Weights of a small transformer language model: width 64, vocabulary 8192.
Each number is 200 + 30 x the weight over its row's rms, rounded and kept within 0 to 999. Layers, rows and columns count from 0. The size before them is the row's rms in percent of the matrix's.

# down: layer 12 MLP down (transposed), 128x64, rms 0.114, rows 109-125, columns 0-63
# gate: layer 12 MLP gate, 128x64, rms 0.174, rows 110-125, columns 0-63
# up: layer 12 MLP up, 128x64, rms 0.166, rows 110-125, columns 0-63
down109,097,210,236,203,164,234,196,201,237,185,216,210,186,162,226,223,207,216,150,212,158,226,185,225,124,216,196,201,213,169,223,156,167,150,206,167,187,252,202,186,205,245,147,223,239,220,229,255,188,136,194,204,203,201,248,215,209,176,172,158,182,214,195,257,185
gate110,099,167,194,213,183,219,228,144,222,206,185,107,221,198,179,205,230,235,215,212,204,166,225,220,188,195,219,181,241,196,224,244,189,207,161,198,227,118,221,227,192,164,215,202,202,208,191,192,259,172,227,203,235,189,194,242,137,192,171,188,183,238,219,152,156
up110,093,221,154,218,169,214,161,154,204,205,146,156,211,211,228,201,225,181,255,207,203,138,239,236,158,181,215,162,218,171,293,197,203,181,158,166,181,222,229,188,208,215,177,209,180,190,193,176,205,245,161,227,220,184,163,193,147,206,226,229,193,208,174,175,220
down110,099,178,180,188,224,267,159,230,192,177,182,173,170,191,196,245,205,217,209,159,172,202,208,228,229,210,182,222,167,166,152,203,184,269,146,176,169,216,237,195,152,264,207,233,183,208,238,158,138,155,182,180,200,180,215,216,202,191,198,195,158,182,212,215,244
gate111,106,217,208,156,255,276,157,182,207,210,190,197,208,196,225,250,185,210,193,189,183,161,230,157,163,196,240,175,184,245,233,200,215,186,221,150,196,173,172,238,197,255,234,209,210,232,149,198,214,191,232,189,199,168,228,207,184,146,211,213,206,180,271,173,161
up111,107,183,170,190,208,204,216,190,232,202,181,210,169,239,159,193,174,264,204,230,216,186,179,243,226,166,255,246,227,236,184,187,214,202,213,171,145,175,222,217,198,195,255,199,232,178,209,131,227,194,150,178,264,212,225,227,209,231,216,245,229,247,212,190,237
down111,095,186,169,254,228,191,158,222,231,216,187,184,138,175,197,220,210,144,220,181,177,213,208,176,183,231,214,139,244,188,220,177,162,205,183,202,246,235,180,186,130,213,147,286,159,211,187,212,197,192,208,187,198,214,190,168,228,231,210,173,205,164,168,213,176
gate112,100,186,173,180,204,221,184,192,216,225,195,144,167,156,223,202,248,168,219,201,192,215,217,187,185,183,214,169,210,160,263,192,235,239,230,227,244,142,190,204,251,170,235,276,249,179,180,224,198,213,201,186,168,181,198,257,208,204,138,200,189,168,231,170,196
up112,106,200,188,270,210,225,135,175,203,209,305,212,196,207,185,236,211,246,172,205,210,219,123,184,205,194,185,154,204,213,133,202,179,200,189,159,199,191,142,206,175,166,194,162,200,213,200,238,189,173,213,221,212,239,192,225,195,165,206,217,175,181,203,200,182
down112,102,189,172,231,175,165,211,210,179,241,234,157,196,155,256,202,234,200,201,213,135,213,202,219,235,156,184,153,229,243,195,197,235,256,221,233,189,196,154,207,223,185,193,178,214,228,226,215,194,130,218,222,214,210,229,161,234,207,172,144,206,185,250,229,175
gate113,100,227,193,185,211,195,200,169,177,230,186,202,163,199,172,207,164,203,214,188,209,123,225,193,219,193,194,191,188,182,199,188,249,242,174,223,261,169,160,209,258,178,164,228,228,182,149,259,178,217,177,210,184,229,167,205,171,219,173,151,235,236,246,131,217
up113,106,240,212,163,204,180,165,235,230,203,184,185,232,222,211,156,216,260,223,160,232,230,191,171,215,197,193,192,214,143,167,213,202,228,163,256,176,209,206,212,231,164,148,241,194,139,244,203,183,190,226,233,194,232,200,232,186,167,170,196,235,168,246,198,261
down113,104,181,261,252,200,228,184,183,173,217,232,226,215,233,218,167,158,163,215,157,198,213,187,284,194,179,184,211,225,169,154,240,250,145,170,207,158,169,177,206,204,160,215,182,187,187,224,190,180,232,225,197,196,193,169,202,197,179,179,223,187,132,169,172,236
gate114,093,165,219,157,192,207,248,181,231,205,195,208,185,174,206,212,187,180,148,201,135,231,239,189,200,183,186,238,170,198,179,194,177,190,276,158,137,197,199,215,239,213,233,188,207,232,183,208,200,230,253,185,206,257,215,168,275,248,175,177,216,168,207,206,213
up114,092,197,213,194,168,166,170,179,245,197,181,148,243,208,224,222,215,251,256,212,188,227,221,185,222,188,186,256,182,161,198,203,191,176,219,179,210,198,174,214,251,146,193,161,206,268,221,184,220,220,234,189,186,251,149,228,161,195,215,219,160,174,178,234,258
down114,099,206,152,171,212,174,200,243,215,222,205,186,196,211,207,176,186,195,196,216,224,172,226,205,169,222,236,139,228,161,186,250,239,176,239,199,180,153,221,125,198,232,140,182,241,206,182,191,230,167,165,214,194,140,195,190,179,256,175,196,237,231,214,178,154
gate115,106,130,184,186,241,242,209,195,199,228,206,170,210,237,172,209,164,314,238,207,155,182,239,194,201,171,227,221,220,192,214,183,162,237,213,191,187,212,229,210,214,237,235,192,193,186,183,209,158,204,220,171,202,188,123,206,205,198,181,230,215,175,165,211,161
up115,100,208,192,233,141,196,168,224,223,206,173,155,196,194,191,295,183,199,135,177,205,209,253,232,116,198,202,207,147,171,171,219,211,173,180,202,231,230,212,206,221,198,204,179,191,214,168,192,228,184,157,189,168,252,178,211,244,179,228,192,196,212,180,185,226
down115,098,138,166,246,199,156,188,174,202,226,193,233,204,212,141,184,194,184,174,225,221,181,160,188,242,214,212,192,225,197,205,202,209,141,224,250,198,209,235,275,256,197,231,185,179,189,173,261,248,223,228,194,134,159,205,218,183,180,224,192,180,192,206,205,188
gate116,100,214,146,261,193,204,176,196,198,179,199,126,223,248,199,162,223,200,252,218,216,157,185,159,168,144,187,178,164,175,190,185,191,199,141,166,191,189,229,222,213,218,225,175,208,179,152,251,190,166,225,158,160,176,193,188,221,210,163,198,221,214,154,191,167
up116,094,215,252,222,176,150,223,188,242,219,239,227,203,165,191,188,206,211,231,243,184,243,176,232,160,236,232,186,161,233,189,197,168,200,164,186,195,232,183,219,198,160,157,208,216,233,254,225,165,180,213,174,155,202,209,142,256,194,217,170,151,216,155,234,210
down116,103,173,162,184,160,203,200,201,162,267,177,143,230,210,154,197,185,256,178,165,163,211,226,194,187,239,180,175,156,200,210,223,184,177,172,198,178,173,220,264,239,207,180,193,164,180,172,174,218,212,215,144,143,160,149,228,200,201,191,195,227,232,198,241,194
gate117,102,125,206,226,197,251,133,186,151,222,171,234,240,226,203,220,172,172,186,213,204,171,171,132,190,171,189,217,167,184,189,177,222,211,218,209,198,204,187,235,177,200,203,182,200,175,253,163,176,193,232,207,181,201,196,224,151,185,216,261,174,133,161,180,182
up117,107,190,194,236,209,265,198,175,215,231,176,226,248,195,207,189,218,197,179,150,176,186,171,183,215,300,215,244,181,180,169,217,194,263,210,171,238,213,150,234,171,222,235,214,191,247,207,197,196,167,191,213,175,215,230,230,222,234,198,226,160,162,158,201,185
down117,107,273,248,195,222,132,255,202,189,210,244,195,171,207,167,189,250,199,222,194,233,177,199,223,203,231,163,178,145,198,169,208,189,151,200,229,198,169,207,217,207,182,177,177,238,217,191,190,203,228,212,237,183,208,232,142,229,213,206,184,205,287,166,182,190
gate118,097,182,179,175,265,258,233,129,153,248,181,233,171,185,200,250,186,227,178,185,218,189,224,188,237,180,197,186,191,179,181,209,205,205,220,178,195,172,234,181,179,245,235,224,177,218,224,229,168,165,183,233,198,150,234,156,229,166,221,247,196,234,171,164,189
up118,102,180,209,222,219,215,201,207,210,168,237,215,260,174,237,227,221,216,247,181,170,203,200,248,227,220,232,204,133,191,245,172,242,188,184,197,227,209,128,212,229,202,199,164,212,178,180,160,166,169,177,191,260,126,196,238,171,221,213,213,231,222,193,162,215
down118,095,185,183,226,202,197,189,154,197,211,218,160,183,228,204,214,192,208,147,186,231,195,215,136,181,229,143,230,263,213,136,237,145,144,224,217,220,212,249,213,211,199,218,214,147,148,208,180,185,202,179,149,197,206,222,158,215,199,197,179,187,194,162,200,148
gate119,097,209,151,286,196,194,166,210,192,177,153,150,196,203,184,222,171,192,183,208,195,144,199,183,185,207,154,210,207,193,265,195,212,218,198,221,233,224,171,187,208,179,171,237,216,181,184,206,212,152,266,183,245,252,194,228,214,212,120,216,211,177,166,204,209
up119,109,215,172,233,211,254,210,203,178,227,235,124,186,230,228,189,224,182,241,174,234,168,197,214,179,215,235,169,166,200,124,196,231,180,201,228,182,193,204,150,187,163,237,141,208,211,229,271,142,177,203,210,181,230,212,200,180,196,206,189,204,206,228,223,243
down119,094,233,233,201,252,211,208,195,282,159,188,192,118,182,202,175,222,160,180,203,184,237,221,225,164,214,184,194,195,208,264,197,170,192,201,200,216,189,226,168,182,169,221,215,178,185,206,136,167,225,200,221,207,253,170,260,209,152,233,203,192,195,189,191,242
gate120,102,203,167,215,208,235,216,193,248,223,211,243,219,205,209,261,228,163,268,160,209,204,207,180,209,210,226,216,122,226,200,172,260,233,201,202,191,262,233,188,186,153,191,189,250,228,210,213,157,185,225,205,195,237,228,223,197,260,209,194,220,194,157,178,213
up120,102,245,195,203,156,184,203,226,218,241,219,185,187,209,203,209,198,179,208,246,207,219,180,208,207,179,196,202,163,245,216,219,131,153,168,156,223,123,208,165,201,160,195,166,218,162,181,252,194,231,228,193,217,214,177,173,167,142,247,205,222,202,248,148,228
down120,093,246,143,201,189,261,146,164,192,198,209,198,216,201,177,210,251,208,233,173,213,225,209,215,216,218,198,185,225,222,184,171,219,256,205,215,232,270,187,191,166,183,243,235,152,217,145,182,181,185,175,180,273,237,191,201,152,177,175,211,170,224,210,214,213
gate121,102,182,177,176,200,179,240,230,158,209,189,181,174,188,176,188,216,167,157,239,227,171,158,234,242,169,208,179,151,216,217,240,214,236,240,208,202,121,190,211,245,201,150,218,285,184,216,246,188,207,222,158,206,209,210,197,226,180,155,208,225,230,225,198,202
up121,102,187,202,148,169,198,225,218,200,177,250,220,153,174,191,169,258,207,213,229,245,193,207,270,221,227,147,182,211,159,194,217,160,245,206,234,214,208,148,149,184,246,221,205,210,232,180,220,207,171,221,243,223,189,204,256,158,185,234,180,189,207,186,211,238
down121,109,173,165,169,182,146,233,216,162,198,216,224,176,174,202,220,215,206,195,269,220,205,189,224,181,210,151,194,151,170,218,198,164,176,163,197,169,211,219,157,269,223,216,156,207,159,189,197,207,208,176,133,185,216,239,151,163,219,208,167,234,231,254,211,203
gate122,104,235,175,185,179,216,190,230,222,237,151,220,237,186,227,236,210,186,160,141,193,195,158,192,221,193,210,184,139,197,169,181,231,205,190,202,219,216,162,235,208,143,245,194,264,162,163,185,171,176,214,134,237,217,226,215,239,253,207,192,218,222,169,229,193
up122,097,233,187,205,176,197,163,190,192,218,165,166,167,232,218,167,190,187,164,197,140,232,218,230,206,153,151,129,224,181,217,209,181,262,203,217,182,139,206,141,211,168,150,215,223,191,184,232,180,208,198,211,230,199,219,202,194,241,189,156,224,204,205,163,135
down122,101,268,247,184,152,219,212,157,194,233,218,220,215,234,162,152,209,194,200,187,203,196,163,227,218,191,156,205,204,207,233,194,215,153,177,183,197,210,152,259,134,184,178,253,185,198,189,174,265,180,194,228,242,194,193,176,149,207,170,227,168,231,206,189,222
gate123,117,206,161,180,227,235,174,168,159,231,177,205,196,194,211,238,220,214,174,161,162,190,216,167,213,201,240,174,166,201,152,224,232,233,164,168,196,267,219,222,247,170,174,266,198,208,188,216,175,169,201,170,220,182,150,215,199,263,192,155,236,243,215,233,188
up123,108,237,185,247,223,235,178,236,222,211,236,201,176,190,194,170,215,159,201,177,148,184,231,197,120,170,209,256,215,159,237,189,210,170,182,211,207,204,181,201,180,233,191,186,163,179,181,179,214,165,222,174,184,208,247,154,231,240,197,266,175,150,179,150,199
down123,105,178,154,220,179,151,176,184,197,173,247,227,197,157,186,245,178,226,133,252,153,174,249,192,196,207,191,176,179,184,227,179,173,165,240,174,240,172,219,201,172,226,207,168,142,215,192,176,203,209,200,210,215,233,207,230,203,205,191,263,212,191,173,234,132
gate124,107,171,194,233,248,223,172,181,193,203,214,145,196,196,154,220,219,241,160,168,224,167,213,127,245,143,210,170,192,183,221,234,233,218,261,234,226,183,237,179,179,189,170,224,197,204,198,142,231,178,201,215,176,258,211,235,163,198,204,233,207,211,185,178,167
up124,099,185,158,257,201,218,166,195,196,216,226,228,155,245,178,217,147,219,203,246,212,180,195,178,164,207,191,207,183,220,149,233,213,192,223,157,184,145,246,180,196,240,224,213,234,185,155,168,221,260,151,222,185,142,194,186,178,178,212,175,203,230,201,152,236
down124,090,243,199,158,202,257,217,185,155,206,170,170,212,195,205,233,192,141,188,205,185,218,225,227,152,236,173,190,192,168,222,213,238,241,179,203,185,220,146,209,127,210,222,160,180,128,218,212,185,222,233,196,226,181,213,188,177,153,228,169,190,181,188,263,187
gate125,094,224,176,201,190,170,204,193,220,224,239,197,142,149,205,235,202,185,251,238,152,217,161,176,230,196,202,159,179,134,200,190,231,225,170,180,186,204,198,203,194,221,186,225,203,180,233,151,252,182,191,212,166,214,229,230,245,185,129,240,225,225,224,261,202
up125,094,200,256,206,166,149,184,220,178,201,216,185,282,229,149,172,179,216,200,180,212,189,173,200,175,229,171,172,206,197,222,133,173,212,177,168,170,226,193,214,203,178,109,168,188,230,180,227,161,203,188,231,237,214,181,197,230,238,195,194,196,155,225,229,237
down125,102,186,128,231,200,194,203,213,197,204,206,212,178,187,191,204,134,144,191,207,264,210,243,206,224,206,203,198,201,200,170,186,195,285,205,159,185,183,202,179,231,243,210,194,185,194,235,148,175,241,225,184,202,171,184,187,170,230,214,223,193,223,209,105,170